config.yaml
hidden_size: 512
vocab_size: 8324
hidden_act: "geglu"
tie_word_embeddings: "early"
init_std_qkv: 0.0142
optimizer: "muon_variant"
learning_rate: 0.00874
lr_head: 0.00332
decay_shape: "linear"
final_lr_fraction: 0.0
max_seq_len: 1536
doc_mask: true
max_steps: 10138
Each number is 500 + 40 x the weight over its row's rms, rounded and kept within 0 to 999. Layers, rows and columns count from 0. Numbers have three digits each. The size before them is the row's rms in percent of the matrix's.

# layer 11 MLP gate, 1024x512, rms 0.16, rows 999-1023, columns 192-255
101:555487469570554507457534497541550540488483434549475553526467482476553530524431460541503526499483517444521493538496462503472477427510554513553493455411526508519510495522466543570484527507475492
096:504418547513471478530440524497534560503461469466504448593494552479456452525507466532466537504566605487443521444456485465536489462568485475508528480442505495401512557544471514559522451491487463
101:478553562496525493482545548495441507495513563536530497478500505503552564514468484442433533520521549453468459506450466506483495478488558551522477500477519454510548444502490567472491488542512437
097:499414501537478468520511523566455490549522611509557506504476451479489499512518511437514476563530501532542502500508492528500476444557490477513573567522478531521554542510481515597491489523491473
097:540494503472518403499448523485548504585510494565490454504557562513477471490525426440533538515579464448492534488462508513452480551536464548484454550477522485442516541574547479553551531433499542
104:518536451409453481514431485440531442459467559464507485538482514476559519452505471423557543494387402479521466503488505499567519494450535499548522583508444539464504518508512531556481466497563487
102:488499491542549513506461588532478463505471416520494526522444507518517517463414427491529470465419521551502495485424570467533439464492493454481549509525544464501451479535544449520484548460542498
098:445482533491451500504495466494469494490528479518430493469440443510481576531454443472486485497533490513419506488481544487437415473470502447525504531489485442528487553442489572530575454437467563
103:472522418457473417493520465467565468455440505525427456530463502540525514563493539503518486501532498484475449409505446542449511477561469522518479510521495411535520481501591510502551512534477486
098:461454564492461505475474470506515495511517522488566561486487481520448465496529444520550445555478491497480464609453499474518458492467521484439537542545461493524462592542458510453497433492579501
103:414512474476522478470513567462498472563452516488500467477507500504477477488469468490524446486409464529483531528486497582511609388528494506546453591466512485508476525469499469571513464490488480
098:429499484518481498516488537487464496461578577508512493424553589513550457544463504519484512519545526484482523495442526514547467471535492523562472546509507484494509538424498429458439498510467450
102:498494497527547460499574548512463444542485472481506484547473542572462557536510474530468453511486510463518504537480485479473511497458488452451523524489534500560514503526511537520426475465495585
099:472453529502516550440470512540516505576513464503496469473486438471483460528494556480473452475524533507538484459501457523558482535493498488520496491483500477493591522547419478491540533525502609
098:518515564529460550452410551558485504540563507592509353500478504526509554465462505503485503530474505524556464516501468524462369414499443444526431498515479552456479466462524512446422445521423521
097:535560493466495570460466477515498523459545525545497493514516512604540476432425462424553488563482498504499453471466514455531535462535510497471537480501508471490449437565545443410475392506491441
096:566470483477500436469477489492479522514503546442498462507430550498484429488475500470390506516512459616555480446546509549530498469491486545566484542540448546552556522477463531490543463505479503
102:449465458489498549443507528504461565538538453549524483581469450488489490490513605521525528556540580569466425516496497528503553536492467505534536494474535523500511470526506572515489449500400467
098:507466534556475499460546469480552423508435511553476493500499602461489545600509521501445465533419498493454431520447475442510534531426457539509484557484501527451464569453526500548541417496538531
095:571433517511486431443523473555495552506491455613516585476468484522487517492533522478535507497514530505410469506513469464464468537480510484538545451548488478559515528583476523534520476463491473
105:543435416534447476524504488535539546459488504533497500581497423510556476497534545522479509497548443477468541451441532482505493415470545512579469552547435487515553479511461498489446512466464447
103:537482480500446532535488512454505485545499583509544516492490460502532474486543553486553559510572531547469514576482537446545496461554412510526546460456566476522518520554423438578539492518459501
101:531476463502524494506548510531581534500448512557486426587511584499505512436543454506444477468588506490516519475451567508465469537526499482457518524490433511458488509531520456517496510511529501
099:497512455503349546422437468520434513529526521502487485551445436534452477467526503482484490493557435506576544457482544492558485462513444496482540474528471438499499546478506574508415496425506503
096:410497512477426513477510471493523556512462430509471476539513515540549450478515474573501534454509486478602480491535508508454465533543463552450480488474507507450548494490467526554554497540481534
# layer 11 MLP up, 1024x512, rms 0.177, rows 999-1023, columns 192-255
100:532478465478485526503456474504516480494477460599500495468470419487513449564495518558511515491491500534486497505517463472538436462513440486477479470526482559494468538521494499466504567471492511
100:485550523557530516376523530463501471435435469529429503503524492490471484499496500516578514421465483497536551583529541530483486494547476582519480523472507552473514489583456466482448491480517487
101:503474491459452509593475535494532455465543464380438519466532460455482486506485497618496503464399468521495563489494537485564513497507529499475465510503423596531493546518499438577436497468528503
098:531482445466519569495461529473510539479478464496514496521449467419557430534489560419524379473452509461531487472525589486443427505488519536474498499546579496535449494499537468454507481503405482
101:485495483531486567499468530484473565504507475451415496467541497518443545501516510502484510524501517486524431517494582510559522519476454423400458487534511490519510516510446512520485464524488453
109:541484457522502529482393518482520485465433474533552505524481457505436446469439469524530556506452550454494543500531515492526537521521506569517533507495444459492494513478545636489439479562509466
098:477470514532543495559527584522542543509481478540490540478467521533420613509538459489525513476462494462423525518512528501531585530514454480474575513464507584435502503452608479562530443510536499
100:461461488499457515540506519540421472513521471401446484482563393528453503519564454475470541498523518580430463426472500482486531488522501535511502514454504494565498543489433484462573571453465539
102:451445515484478510461526431578454479540512458523445528527522481461493463542414410467525530493401558457428591540486558496503515470503564492474524419433488518512541435584581496490496468516509505
098:527461479550491490496468437476498472504552513487539535500464496564451554536491514441557472538531523495422527535427526419580525487467516479542474471552418466582494577464505478485497433494437504
096:634455504535518413501522466456502573493470500534465530440473505444394507441494431507500507444457517412483474471598492508513554438473515466582440537501492524534500513506474489482503478576483589
095:533498481608486565505423504450477524459540489452548505444556548545558536516507476505507525543509533486518478480449549503468493518442546506518420520585471506417486515439490429519506458473524585
105:502499502523502522502457496426510490541521487488443506520408504479514517453506494493464564520522451485439496452526462475522479441505480560530471474475408435476491498489503516543518472483490490
103:501452457492492539393547456464536497520479518597515519446455497509502440519486500495503481485467550473545483461510486494547434511473448547501459574488524435455504500565508515507550562455495522
103:527462515491546479489538475480443562512538565472482479520448580441496526485511453479567475525453507508559508530545483521488466554503489499477459492515515533484476518510478540500499479435492458
098:486535497446464473474454504488487417452485514596542507498502463560534483516546516486457488505500411510509487505483483500500498554439540527506460524508489509528437436481445533495470438483556449
097:520513520528540521590599478445554532522489544553536488424491543540545510484489494477537535555479515511500495555465549552504590557555511440453534490569508525482506507501467556528516556535502522
105:504548523504547500544403522559493493542508531530471490440504545492505515484488462467460520443444489440436493511424490495522487539471527547482492470469482457444433460497485477468479462510514464
097:506538560553509534437515453510506625530452485517492508529489587510530497489495500492425481559471573501442435524475506476527468459532477575480540510499510520467533489517422491443499492470559567
097:520542479434452566573504527523435519516515480463501484507545608536510540514464434450423523530487523504470530475537431463510499477563579475520516551538600509462596479478539452478532539488383483
104:460535497546482462533527449470489450539472492466479507465512499471517500493499478469485468510496562521401476517503461549473487503524458564482479476499528495456449504531546453483455465557595504
102:501476398465421488451548484513575478467524483430548546487538525436481492498512526474424543519544477510496473513497581465496469475453506485578573457476461418549436477605508459522578492481486483
100:511508475482547535467484522509516510420500515541550526543447529495523529521541516470490439532546550472598402452453483485513547504454529493497483522472607465439491560496584468564426555491443557
104:406526485488605509549564466575518432469434478555533528460498599447547495462480539598515535471528495421490472569475483501459495663490539502481539498490528546458566460525464401402562435571531472
095:414544473439538497477475458511503509471470465496561511457465480570537515479489606479495501462460572514507497522518468512460527536522538552526535550548529524494531531431479475551596578484509490
# layer 11 MLP down (transposed), 1024x512, rms 0.118, rows 999-1023, columns 192-255
102:545521512459563505483539551481568449514517508519548495521452473535553465512554457517519424538490512556503520484551467483440448506443481450497453465504488483461527515480534491494470576519486540
097:518493548485514462558490508492480496530520497483488522535484504544521523455559531499458508463480518522522495497454552507448547552479509529453501538540526486568473471480471504596467523506524571
104:520519461509446466464445479464455507494448483503517542504474481385475477517449510551508483471459490483618470473500463520502482515469440480535491395449449501480439497498420557465496488478450480
095:542521585459510474482444551464476499563450451535498466498510497547518519494491518548555566529496586501526471490469519491524485494530457515518507484501505468478497542542522514472500476539427550
100:466478504443488580505525570514475540499414507411497471431539503490553483536526482507539500503483474540521440473417515572475561540507561517466439593449467478429498560503438464486532520505517419
105:461499480461581495453452528495556506529413581522508498478499523485508490493507543497534550548479461458427435505462426558471460508531528487536491510495519507506465492447439561448430459555459457
101:435531497526476499491465529624479503506452460496517459447501509507494501504485482524518447479513423516503445516436466530487533422594497463543522536489475530458481506561556450495546515500482444
098:491470505556470588498500528487508446476507485498568512513491559459455576489515502470467481443510515503491506512473572543559449543450443465462470451470516476478526531504487461506463559535528520
102:456463396468457508493503553493500503448506477509496464507486550513464532505535557550524444510428530490508422442472480506474499469477480435503487519508546501410570444548502491521509479563627513
097:510510555502471430529474507459471485449482482375544466539500512486532463534516469508527536557528476477505471502511561513501573566477458499545526588512522489443405513476476526526506525524490472
099:515604468503507503518556568513542540443519413515510487535492525463576418564564536510490456573459546550513472460473500537476502568576565468458517476497485516546466534552520465456499539520537481
095:488515454440510479536474522482458482456529515524532523455540446468453531542577554483503481434508513505404451577483539501481507547480496531486491476496460565566521481495524498538488547537553450
100:467489532509447476553451485491569459584493501530510478480503565480516528480501541465510528503544476454497472475559434480491452473525493480492489530501483517459458467507508495453572544562549527
101:434506532450514477533532455532460474427526468538525422495505503557481534479479458435496547571524495520476504487547555493504545530497450526487488495512455460471511457517531516581578480536507477
097:439598461484552488478528521509488488508524467553454496544480505511488578417515436492486521573434480606510385550487478530497540534528568522460499504498491464494469458520507453434599524353571395
101:521468392509499525516510520477505505478507519541543509488504514545507469504482440477502491541475484582491566473543503504507544517518513413519462479495571466501496434566502457475528573489494494
094:530465520439453568494425536539498522509542465602504464548523512573529493550497477481486482476489550496458536586480530499522543446553457458519571512469509486471494467469496508479435477447448567
103:566545511388486524508497508534407500491552514554537530486454554471517465496488522538544536493490497507495530501498543485489423501455434498485499473455505447496465487478499407515461527567503585
097:483540513525486485536474450553454556409470494446537507436476497502448548459476515519529528515559571566441464525487544553491488404455535442530496525599455517511449469465524489549550557483506552
099:495547483453498529483470597503560527527486518447561479537523572454522476536525558481478497457487504547520505486479542492464616535538512549511468556473462431525529523562550454488504481405480503
103:509550444431432518565519511519493579544541475496486452426490494444428460475490550460522437459529426479474506489494522527487454524429429494424517455434509514544530498485498465474519490470427493
106:501501401468511519526470534491525492467464508450489519408525557585498537489524459473542520539499562522457601507496540512497541555509502514487416457476506483485584450516543495460457502571588464
097:482539523520471440553478456458485493528460470583422561515523525507502516465567505452485517479547520469556482518469458503494440482484536520500511477486552459508473509524507477562466478551521478
102:452534516493515446558450464528589511479506495522482500547416474467516489514556521534503516480488526506552459495497465524515496471502519417528525514446479545524501507531463516512433459576477540
096:451481525485537476494475446464491506532496594527432473476529476481473595480482542513464454451526554551562553526562533539513521509526481477458532468483466548514514487519526570524513517551545454